Each number is 128 + 32 x the weight over the matrix's rms, rounded and kept within 0 to 255. Layers, rows and columns count from 0. Numbers have three digits each.

# layer 3 MLP down (transposed), 1024x256, rms 0.0214, rows 795-1000, columns 192-223
071148081176087146095129104183163118104138119156104082113155116178166186127140121169200160154130
102062104156122182128119102120139108137117142110127150085121202162126105100197149108144125133150
134136122149122129129151141094096128143121071098105156118103172137116152115099105076171095088138
095078123074122115185123165179095121123155121052106106135129143106178097144116148151114087133134
116101183160123168133147109116181138141123138102057149093058152151131182153098140098090092074133
148073087101069150125188119095128134109089139091140056146121141097094094126212157056103117094113
145107082127159111161143125113146135134129163133092073062136125123113131121158155159088093161123
099106126119056070133090123117124205129158105167126136167121124091104111112160170167107070164132
151122123168084114114140107233126113169132113162137088136152122091109154099115098158198108130093
083147137105142081097108099125086108147096093121107124166168142119083160123168119161149099076114
096115122098145178094114138087165111114126118124160071102181102130124134130099192150108125136173
114084103103148130106146130112123105169120125102144099128111106173040138155168182117081166131130
104111187075088139216138102157128160087155113159127130152164127147124135163087139191160132112113
160099093142175096132100105099085088157128149089068148134145170108116108129118131077160158102085
141097121108104153121113150154114150139085155127118092084112148118098098087111123146136188112116
138150114135099101123048129159130124129137097162154133128118117148145111081148147134088188131146
124138144065136132144153202138182161165108159091155098170100111157147101110165152133154152136109
127110199138047149092130132185115189066056095170147101145143094155128128197130162151110107149091
109114100121171124118131116138084138092120034109198115142143120159164122099134097175132103097118
089123209151139164121084142122128135108108182106191167218079145183102154163117089118078174122145
145114144190147112112122154127149107113141111115120125143102092096132142143172092058103119133138
079135119120188113111110160151058088066136145115086117123142121175109056131100155199119157149161
104124131080129153139149140143156163152099096147149152145137118137152139122122108116153152185157
156075085126140130069122101142179124126095105131107155107121135200011096192163086087125047194174
124173146178123115056106128122180144148114129104088128140132153102166122147137114128151106135089
136102152115141138141095102116205066117111075203116124177161152154122109132078141079236110088152
123098123126166106111083028140087157087163125131108106109135127099128120172110188114067119123149
175107163086106109111156104131137093144177132076104071110051062136109086202175098138189158165106
134166067141118170109092088127088116163127099123150127141150130187070085112112095150134109129185
110165059110138134140128140125163136048089110138154101114113109073147163114133133144113111135142
157124128127164146098142193112199160068077100149101134134163107102141180161038093097096176111105
124132175179178137118139138090135065072095151152021094098134167151161166122135102131166145108140
166150153112137122098102173131106102111123101128129150169096109079111118093104129122086183101105
134145110126090148142160193122159081144085089142092164166135130174161111067141175159130107176165
116097122131091161107109102114180123132126177138179156136095117156139189162147102149064089139117
138125087116134122154100074094093153165156125122087113074170152104121078134159021148157185129149
106106186079106103080098151146100179147066129090114121116176170075173142149129187182131156169118
112131164125179055121135132162163193120123095079077139135141074130156100122100170077113103178166
182116121166136084079155121110108112109108109127127151106137158115112156129123138063170140103145
126114153093142115156109133116177125108149176154132076088140144171130111127135097181142121157111
130127081151144098121160137158123170120101118144165083093119106071133080139152192057109084090164
166148108114172090128100115116129113146120066084162125143143089140119150159126115151137131077137
137131124100148102111178109201101143132053107098106154156093111110097174059159098104129154105134
217110057082101085165132102128119165134108154188139103103197160085115145171145190090082135087072
154151102103119113087129130117063104231097144108144147046115168152151201127133173088120112133129
119109103125144115136076125154072156170154120091126136152108132127098160079165138168101061136056
114131125090162111165149148152145142173170106083111195142122114107143108140151111228070125181114
134150090117157144139108132113115189133100128121177186131150107123178091135159140125104123127100
157172145191123137074153143128137124192175136127124173128119119121090170146162101087160112134117
146090177112133144126118130129124145131101127176038090155124157154108147179132157176081136126143
094132077086086131091173192114144088074084148145109083156142164053164130099102134104116095147120
149120156114030145112108160122140119082150123133078093129153127159143103129066167110215110134129
122087135129178125143156115113161104151104157089039072130159081163163072166098147044183112165135
143149180154100150146104122158112106145124138098111142087128129116116159142129134131158089082152
123129154106192115143108100132181207105120069121147173124145112102190132101123081079078144173142
136120157130166120110101184118074110123156126081114155148177147128167150103047119120147098162108
130151125091125101100114099134091127092134090100105105135128103123135201109078100143139086151132
090105106196088148136112122144155125132101120115162084112095139158135076130155161140071103105101
096111138110134109159081106220135172183134090158108171134124140158149152140132105104107103153086
079157116134090082099145142134124180178155174186124165124166145191064111124167121128118151096095
147168109167107118124143146124145078125092167102142130151092152104108106091161159122119132128080
186101081139116112093158131139128094159089164130073137118081141133103089079111176153147085134131
181137132130133116131116088158182191105134131118120104059173105125114114101129115120095185107079
108127080119136134194127143096129154135093109122084119173142157198140071113115133164081110095104
121157096125118193192092142091103142143128057101128117118174108106121143098153117124128062172105
115102179127107157128081143165188171108103156134122147143161144122096066125112116155175127158054
067090090154139171132152097100128193126133100114185126137155125085161091071162168189146114104126
150098118112126086155082083128134144163143077147121168160080098170136133115152141165154184143139
156134119134163110136151186182146169127135145095187132128152146173174133103199129125111166139116
149157140133172081103178159093131112106111177109121162116157121155131093075172085128106105085145
130126116142122114094134165137112145125076170133176178158130149117155138085115164131118112123076
078125162115142116118132184161070135120135160145149156111138138144134134122124150063133114168127
102102089097102075164104114169138170148086181152149156138180122125139128144119109135110082125037
155151129142164169142091168138089139111123085106185133155106157107093149119130144112101140125137
187125141159103137053132083131171143223139182116077106098081092111119102105150111048154147137103
138070115118125135120151137156124154098155158068088086164147112184081121123137121159120093176140
079155156165118124094079167130067121152156124126185070094112141113134198129162156121173127074096
106173132123092148150174116116116112144110117109174054121126146148142137116152109108182179182144
132140148098062134134076103152145116060150206116135077136115113162080079041122103134166123153133
153163195141173122104098147165077193193151147103081132139150092108093118109123134202088156121183
179085148084093049109166116151131139127105083198103102112068102154073076139114119157103123157114
163140183156129123194126138111109146142132198095099166111118158134093157162147147105135139207125
135133166108127124175103152120149152079138129145095035132146101122185152141101139177114202171132
171118143161169149173178128102108141103092127194107144113131115105127148163133083096105124105141
128170125094166177077145131158213151072097110072080098176101151087166143116140148190185142149127
094109058146075096121153126134134145144183091084142117118156130097131070121139098130144141160083
156134133104148123123118132182127141165119134115124138129143057140090110093120153137111107108081
150118121135089118112102087109130111128089129159138177093183112053112132163163098122121157143160
109133194069171136101104121073158116098143097083084093116108180123120158142118068084127155084127
141056147115149120108069074157111146123127178145062165130097117081158131109125148148115141159102
113170150099123136100114099138126137122133101073090203050141136152087108144123135138176179135124
188129163139133109149108126121108142102142093101138125135122142053138137117153110148144123108101
145175156147122097144150133150103098044174096154113184155102107147146068118108155204123161131094
143142106134139161135090121141158102134103168133145147153125151159101135140131052120161131123133
105088145093111108151159184155107059141123197119144142182129083161113163148140113122167140146155
102156089214072173090102122162110082156087147205140181095104132174105169129120189133103121093114
129111111198095156118140085131164131060098089116159025108117132125097126158145138084125170132064
135133159113132119108157118082169104125137151112123099092129102118118149101140145070136151162124
096080164149096154171099119080123099081168086082119087136145178118157127106148092087073081181115
145147110092163109079171137125120134109111122134142102095138137053160080127158163107113137096145
066075132128176151132149105205147117059116140084092147126126078105122102123117098171128135118101
132152139175187101127151189189146094107110173140137177084153119130143138095140121133101109156110
103085080094125153118156108085203171152158142137151138127186143121102107216170115097114064092152
077117155111120102165107160138137140141111179126141150089097126065171099125186174107110117138068
119138189182151126094127044162160113131135134170151118151121142182108161133134151175147098196127
129163115113211100142093109095075174116122086141169143174134123099116121071127131118129145160136
078080148118129160103120126131153098133108102111107159128141105227089090149136145140188070151071
138119132156171144115148151152146138098100108157106152139133129112116122162152087136145109160145
097141123127131102127192094094133114097110086118123151116134156134102104113128078170140143086134
112177176151078148118121150102123117103127129108121083078128162073138148136074130115137157105114
108132147133039145138170123109162159117126151190159107149090117105127142121127133110149151184187
173175151102110115108127136191162131124165100117116173110104219098121182141116106079098158082167
130103093169134185123074141152172151116153122204140110131172119164204178125146100142122113163147
126109143149145151122131146143205120152141177082161172103092117088092078122106138124136102190108
198142090167160115084131113142097222147117136099140190133161166136087123135132080095136073070121
131159135142124060094098085129138103160111110153098208113117121158107119128153154068118150137157
160080103131078120157134088119192198095051191090125129211092169149175085094190185158113150159167
134148094163122109137129119123162141135144116171090126148079153207111147130147127087112155156112
087108091155091172103123149180115124120160084114112138081094130093144156100125107155165084167149
148097148130131071164144106128054106178122123142126135100154170183115175121061108093113127125125
133121112157108111093155106158137125139122128121137214089103100073111148161139108205181137128112
120114184132129055128125109102021124112116136153096130129116132154153075112130153188098115143083
156150143123135130143151116087067074149131096080165143125139142138190073142160090080126111105092
137123114140157129146182132149127146105133115087110158171173163110167094170135123146100125160134
148101117137079105167139117113156143119135159126143138099112109134135096135180107158061129133145
108117039161135154161109147116167113179091184130136132140102188123148071118225113147073080112158
120121120119148090151108163150155127145064151123148087130116105108178097124190131139117120119119
151139137128100119139103128134127199158130116140135125180109096124184133104201171125131066160139
139148099072070119177052117156093115127165160110176164102152109113123115125148129129133106128128
096147169128152135162164118071159136094114208054117179124122134154106126105178135091185055148092
084135203151132163100109086112153122112157113180165083157149160172161170133162114164139141124145
125072139094066129151073139134080111118120200098124115143119029131204116126114150184106112168143
165148060133170148130134120117124133125151136080123102166156082120075138130105145119096106142137
128102117130153142072127160149143144118124124148155125133101118075188179138104136099153182149111
192169151130130106117146134160144101144146186091138101074084171083128101165115075090162097091120
107140177156111114115111124161145133115137172179127081138088132147150153157141125124097119153122
165091121173075137163146112181109135123129159170122109096109133096084145118122118134142146095166
110123177076164161142134091149146167156087134089150139213148105122080109103086123150102135177139
128140166139094117146133143184116193182165120158128179143093113158074159133105070154158096145135
107200132061120130160140049141115139144099102090123156090146160103135148139153155161129155068159
082182191174146105123127108097114137106154200130122154165104122139148085097151147110107129159136
090132191142125152122096113158171157123091152129116184158119120145174144148131143044126089113110
139106111119159141063121097069177181171139180075100133044138106150089143129147123059120187141093
165136098130140138144118103153160094138140122148127095162177157118107138126114101129093115059170
141212140175169142113145145120157085091165150118133060114102135116104118081132148160155132142134
128039118118174126101066157123154178112180171102141049094102094142119118055102187133116181093157
103122129095128126072210134130107111167150105079121144139173152134125141094122169046184127126163
130171152177164159147157146089138164111102174139084081073149177100163145045199111113154143112133
165111112151129197145158095128169040095083151188165121129114149209094135159099163127118117100057
112132104110136132149057105143131160147112146132120146174143068152071088120115138162124069146147
165138106181069174157148110125182179159148105141103078139114079058113086115176133115097123114113
040115138146124136118202095141134163082118131123144140084137161067114123089124146088111087110104
123149139126171168117138128076170137119171088117146113131114129112145150135115206145157100108155
102098103104161087052121145158147175097131171164114156066203142144148134158164225128069143093118
149101125139115143112123132122122089131103122113154116161129106115153124085149148138131130119158
080131088150063136205100086153120134186168095152111164116148079169119140128160137106127118130124
127161140128123138134158118073135100163120148159113148149100118177186139113082129097097050083125
160167122093118125128149132117180113104147065110131115178123152151094150139174086135116147112096
078130157209164116157106174157175134166150214136112105104127133120125098144118112134144130171061
143079081144152150125179128131162113124068137131109161145124115147128106160164155135059093093127
096127126139168123179120196148189178137085109138173165165112140122120150128143136138106156141083
197089140131091095152125139111174129152058048123091135175124119149086139178160126106050145079142
126126136125129101106118129135087148149099109094108096134141146111133149055128129107136168127153
090104172139142177120069146151083153142151104124120174105126118144105140118088133128154064152117
071141201176095129092143118070109126171185138131118138099177124103134118143112108109094167141136
167169067057111110120143112120197106072130165161089128091186149140159180069118091114125189083182
144131156139195074124136140157096119084153122112104130107061158159137134079138123120120158082115
154148118165135094116130154151165109091144141149089136138115114090130137098084152141135148127150
153087158147100124142110188107101072175121150160160108151116149092139127137175111070164132115116
150107160160083123182145125149161169115124152120133111135140144125069112185166097139112100099128
113143113111054140109110094122111131051172097067167136133061152102180130132090119141154134114196
092098161102109077174121153104137121133071066117079129161144091093119126107068136156155087083181
088105093123114169121138177151156135143159141153179128150188113150091109114142133119127139129131
143122171093115114145142168145144093160097163176104134142129117140171109178165095130120129120195
129110104121140146125127139107109139148126118079118101126153144095142122162094168145168090094142
088104155119088149126155103200134144120076131124078125136134075135132079090113125137107102149169
130076136137118096090133093137139137160121146112120131139140122152078124157138138121157093154132
128067110111157155114111132086137121102142128130117099193110119089147107156154192209149119099145
167130124126126158148106146122170096156103089093129091118177132081164064128143098132120144128062
149100153108153103155146137171119175133134095098108137121128178091135099144077173147131168118132
131115081099097080132108180092148102104143208084111121127154135131104148107172117132137129129108
094134143138147122153079174191147079108062123132122174121096117112096130092098106140092117099086
150146171183160140121096179072124166122116199174216153131114148129119108092127141099154134107107
158123092125101109136147125141144131199158137127153174158118134137131089123141128046202103114088
132128103159158128151118072103065140121080110130136139191132103150095100127129100086084120069126
142110130152110124146186118162155123089059180101152130208064115095156134133124162160073176127089
110110112101129130072124103108147122094168121133154166125138103137169131064085121147053129094092
122125127136131197145180112133204157123110115130156161128094124165160122125076175174150117128110
147136228133039097122030148144105102136152131126125097134139164132146172132119118160115153134153
133080172118128041153163099124136138100107166116107109145113127045136099126135135085187085146128
120167111153098100133121125139086094131127154142074111130137143129088129106136139126158123115143
066102083121092059115157160124139071120112144126140090120137098114151093145110183150132152154140
136113036190110166127139057103111095191137127139134160129085161188075138177149114119097080160118
089108108147135120123211083161105131181162097149170177140163180160140121112113107142150122127064
128158137071104126152105109076113125116158140188082112117075115133133127113123093133100101157161
144233164116138109092097159194113113140158109146142175131101103092108110128113110053095187144157
190174115142129111099135100096144083126178142147086089133130149083198150161123062093100092094188
162179235174197083137129141194113099146150141135118204150115128170120134128163121125165118146113
152108141129153160123160109160167117128150080110174145112128130132154133119124097191125117148134
149150112132126112189118122124168067044100139155158060240124174110167088193164136127129121130059
130096121201143122124125075074089106140117128131168097099139136128134144045157115096044111107180
130170169133098093089120145111131108093122136144120137048141148084140119149111151126112155137207
131116137093154129135127133144134118136139078092145121167146139082123134193147117143098119118141
132111113101095134075078122138134155151184134176168165113111151128128135089096154159146162158166
144101154115188105140133126162161146125199147106080156168133207152110116169154147120114130144141
139089155179135146091147130154120133106174195120121136171117077193158110171110116164132107153141
# layer 3 MLP up, 1024x256, rms 0.0259, rows 796-1000, columns 192-223
114165167093173065148138039137089094136130144152135100133133104076102128119115128149102144116203
082142126137143130142099127153124154148110155202145110130114118115145131112133121165107187175129
141062097091121111132163085180093109102075140137203135104135132107150134076180114119114132166114
114128055110126196083118197143113150109162094140180113169119110100128179157160126105136121162141
093166109153129131119081139109076110106213136118070176125138125186153101130076117186120111114201
121152093161138108135191104084133157101137098127116124155134120124180147140095138104137153064132
108168113104134132131158161099086117185110138092073141085134157121106143080100127111204155124118
059113172076161122187115146145106154114128115143136098123130112115167079120124091141162164106140
167121117161148171127139119122153105122141096111102145113083153145155118121096092111102152212119
079108117111159114141125116126130094054140144077044132131165093137122107185133097129096110107154
175151165116141115123101107152122078125115075120147164125103080105174125146161109130145064098131
134151065104135118091049155084137117108126111123135149084119106153096117124095153092141153114171
108216117149122122127184109145143186079118150148155166178065070140126167193076169139124183124087
142151087121137092127161138110172161130095083109118110174145114158125200143150170085109162090142
164091115133142149126093170095144146147143138125115158125140156130086118116104129122134145146177
137123146175156143071104074157110179173154110184114098109069158116094130152084159129149097184177
109056121112149099150093150086090147088157181115092070163151134135168178124172117105113227096214
112171173079133113150139107104102122171086167116079167112161141112143184155121137105115118163171
163144097209158061141128153103107059116109155129087113086147130058115167104137150098117112098183
153147099141123180114103080159145118134143160143174083122149102123109100163098166195109157153137
155120110127114096169175168145110152089131089093173157126036132089116123110195139171163166159106
116158157173078132136110077088059095086109107161116098150107141076113110085078181119145097173088
122127173113136165177114164123080116120168163132081064117140096143082082088072105150120130087150
117159090083119109126124139084156117098178177166126106133149110134121138137189159094118144129108
124096108151157109113134116145127106101135165117070123120156135161163159060159121147163097164121
097146137082095104103192123084161093068086163156146151160132076099106139097100145135149155168137
113134106147108143159111172043122167126167123121040101109153127120127151103104206164097107131123
134089131155099156088104162117180156172133105148087120104145102101085102132101148108096090137151
116092194103114120141163122130102100190125137089109154133123142160115101149090143131164110096117
189201172076136143165127125116141087108123106177156125125131097146167162116178115126162073170122
126122109135126139096139176065120173168144114140100088132114190154093164068127159153193121227167
085155144132108169184101091140134142118088130112162146078125152133105129162140103199158088127183
106123112100115152073104170086089124079122171201145084134131140130176115133073105109139136165122
178157174161146125109138067109120133097130157092116088142157238131162129155082197134129118115176
135074126119075205124078052144133170136133135203130112128116093074101130110128113161091081116222
160121166082191166125146106122117104147063199095161127120128121107100073119160134158123105082127
192110132149129149114158149089108158154189132189145138112087141109164074131141157096120078172107
114128144162137117104151119118153116127163102128088124128158137144101121198085119093106148107137
036134091154172086155180171094102137059124085161131170127117148148145151109124117163136138194140
098166152117201099138073062089126150119140130153111211184119223115129224112185128213151161104130
168120142122126146152128154116107153096157175129059120142081149142132133182141075114120103172097
185157016126132100035146103054151141106059090164144136149175149092124078139171112167147139130104
119121114147160161147131155126152120116148111147126083117037147152079152129077158170107091070133
081099106104188134185098048161103131058165076118081080125109163145131152183116122098150137162140
175110099131158150149126069069111100118208198151165141166109095098159078194070105111116108110187
081114130148167156142148132069159133130134138123131103208106111131076169152129172134065126065119
090132159055097129095168126094116133136124162071105148152080119194079197117123131119125122151130
079084142184102098117081079101146106099130111093134149117107116105116130136083160171181119127150
125151066152143101127150168127146122103068114116159113142127081099108086090131089109110122153163
101110134191161091209105132008060132125100132120099154131080162105121086077126133118154149145115
149114162145180141091109106089147138179112087147147150109153127078086157140081150113085123142146
118140157186140144069109072082083064139144136103054145127068150141086130168153112188143107122141
144097081171157107097138151128128141167120136149110076135126175117072127121111111118093114178200
095157062140136102090109177130144146108159164170108066187139136122147131128186182147078101131120
096135136083137185106096162103124131117098146203112121090122138111105078180108125119135125127132
162120183149121148108169156119145085133163154122169125141096158154100104136118173178096153168123
163148132103118072155130108154137155074115090115119145170127123114185113090135130162138122165126
084113145124173131106153149065094086079068094158199149109114142100157125074081175134143144112097
158138120122104076119130124078041112053127167087098135125152136064146101112149101076105105107140
111102135074169120095081141137132141171098135183128067076076106137132161159120169188118125123124
081158165163174178113167107104076169128124061140118109186161166140124194144131117121078143141145
240084156140166108142151169114137102150060147093111155146112122143101146155094116123134130181124
114164156141156105121093140111064187152092178140123150090153169094115177087103146150173097095104
134079139090110103140123167123112100108145151127104110101148144124140067148143089128137113117204
126112119148150141099121117121102139123204149103095118188105105119079102136011144136102111142174
122096137148193089116113128117098126097099098071093160132039112114117172209112105135105093175132
106109103139146101116188170098138130138096109109122125104126094123158130165085146144118149092137
106120122116109205113078129107112150113152085157106110134140181078122197164067156086122103152166
178114146078153152121129143133131177101134120159117086146149149129123138175053109115148126064134
133145101129129155083104115126136101131185170133136139151146129106100162120142147105151130169152
146152074154157098129172104104118131095167145097113106135122158137116135122120119147109116073200
151128147172092139089072146117104141159186104116135129172118131027115134124110172113194151126130
112140118130113093151132110096152113141174204128110134132119164167130155157137119148107089116124
098171204041119070151127156079115130098066082111090124107141133112101206119129184134111134118129
139117102157097157119147093125113205125168150139154135166157142107142131130153090114201107096127
123168121152096143187070097058129188119081158166107138187068074130123086078080151122151189132097
130129064110093139100156183136146124137154150181113143093142109124068163092136189097133129139164
086053085083190085106170093100127100132099145128179112149092125142140127115120135128145186160197
125054137121113167124147132079026115184099125105086137145030119105080137128055098173112146091099
102188101069146088124139139104114113085104156128095110180136099142112202171059127129169129129146
126169119159134149198149169093103126126132211097126152201093187095147137148145135166122117125080
133126137151174111057114143115160076110116093136131130115081142117045129130163184110083075163107
094157098087099129134138122133112108136154126161107144141130124138178130119160166125119150169105
191130132097197049204125134094100099098152124057106172159143125099150129123131199152139122133197
126201062092107092153152074095153187088117181117210125230107107127065170175125168163093120118093
097102121065127165119140101111106067091163108161180121109124135139111137114150124173147134097110
170175142143143176133142158091118122153208103136145134135104089142113118140130143084104132122199
163191076150128128105175147143142110142146153180169142126104159108095131107156103123152124146156
114178103145119159133099141070071125128189126110141116135057115076075061162115100098048095057140
122078147117095122149189157158126091081175117146117129165125096064152106150148100061144146115152
169173074118108109061139156099105146102125148152169110093166120113112129106115141160104132183155
132047074068158104152154130153105117138100150092102082092085141081166113198159165143055126164169
109095054147109153130144115119168156116152170143135096132127111160074185082099159121142104160126
149139152092106109161127138169121083161112093124130131074065103125132142116115140160145151113101
152165105073183090116102116110087140167101143090091086162110135142110163105102097115142110117105
095117071102154083159095159021107202065081105106125164154131085092162120100140084137099137084133
136144140150184103137114079118117135097088125059170175176152085074141115198149143185067155131200
103157098151190038136147142135130122176120130109113110210116153118130096150120106132151180123111
135117160173090130105141162133128142156136119135100165143141097099109115067143121159171099135123
144062145140115121187117176147093104157101124143156128141124134065141148103200108199148099072213
110103152153170172174064086074139172132149129165127125140142186119142136144151136105141178118140
098185097138149092126129132102142110083093152096141129144163180098118161142169178105122178119116
176191122143137176110168107129085165114057081079132106140102152139131192135162115126177120157169
125074096168142147100183143107141159129153158142131104150095215112149108139109146154178152120118
146183122087179103114123149159101118092128109153099146178140172122163103120145224085156159147099
152202103112153149133090211089071135110120165089149028116110118139147121120151093096098085095154
160079122099187169137088110128133122103135103112184140130115105135117122105190087137190184151127
176146155091157145063072183092154100140144178137108146137156110118125130084110113103131147149128
142172126165201163130117139142144093143161148111169158081143204139106103154116180172089084169179
095071169143102145130131099101130086166129111065098159157120124122121099117152164158113090109146
078107135084104063115144088103145155129185101069049111106135143116051143134073172116080120099193
110080150119105147095127178109087095164186112123052105134063186098124165102129121063148113138101
091185106145110095170112121113085184153101161166082140154113132113067175129124157100115156110124
134123131123105107122143095076127034144099112151152044158109127112068175156041073139133088063148
143064096061099153063172122106136087105133144080153138099141109131111132140095102105154076130121
097116094107173104112123137101126059128102096150124131138093128116091151154078138137159160102159
098135156116106061174150112157148151088162182155114104094174116129126139119098130116182096128167
157121140110133115147096135125084076139098118062154133180142137131115102138141098140088116115150
117136172142133147176156111139135157075118115105108152128155197091091106123093084103075115101142
095211141077132153114169122060111149133116106116072144183174107112117123083098168086164139132172
091121139150094204093105085129141123132191138161134092116080090143097117177161135180133053160159
141105118119136093093113164067092126059074192099146115108097124145161164103119099162109138111142
113162124167104150129097153164098104137184181149124089124179133085121115125101139177138164144106
126171185124198147078137099150069146116155092088151138200104082132111157130105180136143134120125
187110116138151091126133072112127162143124135150135136065194132099111140088138130084156143205137
150110088119069106132162113114104116132127142110138147157136053125089125118062144108152093077178
120150062114102137110171109104106154178113110088061153130127212103118124127100111085129163136151
117075135130159125139174112116148129148079126147121150158098105106152149111088158114107152138133
119089157124206172123107122125145164101075140100104147130098128098133154107128103129095124082188
165163086142168177116126151134116099167101124167127048186136136105170140106079134150069116160088
131136090069130149118128140154057123165162122141119129112099150132069171173144151107133181108137
149175129095111143123105148096153118076089112155157133112107169119192134121161144125124158095173
172090090078097094067097091032141143089128116116114143189165167118081160173079165063163139089235
097099138138155118100108084095109143145131179156153134158116097138168148094166119117110124181121
091114170159116186182128114043116125090091136142092133133140103106151107111139066080111135099154
101136088080107123118142163090152111123116142121102132112142188156154141092130111115132135142123
103202147170191126132098120098145137078076133112052103134064113122116154145059174117151092097120
124091100134112125115034129138131049110156130091124080133168146103096160134202152109116113068178
161050099171104130144153175116106123128173122126085121138147113173177133153130144137140165196132
126069072057141123148140102171158165133118131094014126131096158135038209145080112155126066084125
176115082171118095089118111108000081135119077128156143157108177111112154139159171140161149110171
164162174153106176098146050152097049165163121143054042166068161098124091239147126139132204092155
173132155159101103129125207115117157129178160168137152145147061127142095181104148141106151128126
119141137113117082106108065056084101141052105106073167132145118127087091100087089146110099123134
106149140102080089104092155111108096164083140141153159102098149109094118160087110154162090125170
122130127149082100150083126101130135108136144147076136116156117120113177177165164175137069170133
064159092186167193176125173141143101134124118180136128138127092144065155116092155143169140126118
172125121165120137153141201108116156163092099145124123154048107081109154141112137207054089193150
054101142128114142130126185110116106156142183090170082108119177118152120180181150114103097144109
121163137088131098142155084089141115057104144099118144107166147162100168205116124173132124076163
148110141051144099117075096100132120145113039092073160172191105111118123120159127128201109123181
108090094165105168128151133073088163135094187124095144129140152140122136103133102144125180152120
163086158117115132177142153167076045145100145134149116103155119092166128228155063125142137097113
132138160125115138141146116122131153130158162140114123097142142130092134159127119111115137100114
198184100147143084085148151073138152120133116124130140097137141081130130104079114080203098163124
149126114139168156158076177133082153053136137124069152105143090085103123107156154157134130152178
160120151155138168094158098122097170115149137116124151145097111139180150159150133107081133084159
111111151123117178103174155131046144175118107134120139198122067146121146150138126113143134163165
173135153095095120074103174117136152072189134129137065114130113157107130174063161167128100115138
159107139206147130128158077090099120077105145104118102095147122125109114133175115143162151139180
170150132139134142124144149118089149086096195164099106116086134134110146084112160131169090105096
101112167120137166165115143137166078112143161179139125086131115129114096153160102169128098075088
164102063119122113154093119067118118116106163114143129145126084108121106155128125120116171118116
158127133117192159102156161118131126094133139187109120107164198116112085146141127135137104124135
104114127091174094180133119067105160140100089121106095149044155119090168101182116136113159161145
124131122124108161098117114066079102209154120108083060110137137100159122127127113103122110106111
118116106112151181133125119134095138143142142120152104141141127090176176183115111141100126110148
139168139139121132133190109151171154120111160179100081131119116100115112141094119139152103124143
111128100138112073122151055145089083058129114136106070164155089095114180127141142108106123120155
103081089137135101144085156129085153154087160141075143109144137128145130135222048110149139127090
105156196183158196122145129152118148137160163135123136094124151091161172143127126122161135130114
123109164131111135164119118131132116042103139090118107100100123110088116135101125132101162174123
120203109137141139151156128141128154059115140108142053137167176159140155095085216154194157113090
161176106115125102078081137116130124093107140147151128132103059084112159110114132132081174163119
118149143200124197147156178111129109077122130154126072174118173117097188155121094155146118122123
068126113043153159192196131108121069132113066074159124122098160112110084163152091102138132118184
136171142070125141138144188110131103144123099142162106078041084154094112109101147115180176116080
086174081059068088110154107106161155135130178098088091178117174124145166149097167161128138082138
115177125123124119084121172038091146096073139134101096188177159118153209074123142129146122109075
081177125076151130078144146121112131108132134125127122145095149117137116134123151128147140160126
102174160060090090131134115138111106150162116173133164109131145149145170122123117168173083221111
113159156192108140116157168114069096175160187109062093143122133150123197144109154158104094138085
134159130080211193165114125116125160069100090151151112114097123083104185140131164166119147147192
148119084115145130121135211109132140127130188159130072128091153096116129118116107131179100142102
182150034124143133084066149101113141127180150142140119076147128111171123133151147116137141154160
177114112148123106107082188127103141034136101156132147138210105134150161159123111091128103158159
190088083159095105136099154148108096078093145132163169150141220117204139094131105133129152117106
120101102170148114075170133100110113092091133101114051128059115130082100176071149127116067106166
165194122177170153133158109145106150124098138062049108162058105072090078197110131186156124112137
158057137139155157133118141097147141127122103131144124162110106118129116153117171145097125172118
118187179140116144160144111091167145135127139106026070094112170156142133135096154088122169091169
155123148135138165057152111059156126098146118096107078093135196038128148151113094114168122074184
157108119086104160166113155052118130101054099103153138121078121126117120076097153134195110135141
087118131207125162096113117155100065111217107103127115182173138128179153152165160102157171138142
090118128141107056168107066066152152149096152164074135136087113090163093128143101119197081129144
081093162119128163153147145139117137120127141114167173118134109133057086091097180135141163136078
076124103074117190184185114172079129109092155118155106139103132164130137101083146172138135137067
095167099193098110071127158155139110098155165141120112129115162132139089141104175111121120124132
115093167155117112087150075070081135184076140072117138172129133150082214120122138072112135159115
112172176123174143111163196149166123087137090165113086053098172136085085146175163170182094112123
152142102162121169142105167151128163140151122150142030112129148112151171158146156183135100130131
172133097134078127114123115143159137101127163143101113091123123133126110062097118095148117120166
132107119162155126068142175091121118110168112126076116143080102110132120083081146112078110108114
160143098093156113107132104034146118104046124123175130115096133138153083097183109104126162105160
113123135111127081124119138171140106110124107093168181182158153102111087115138144090114137154207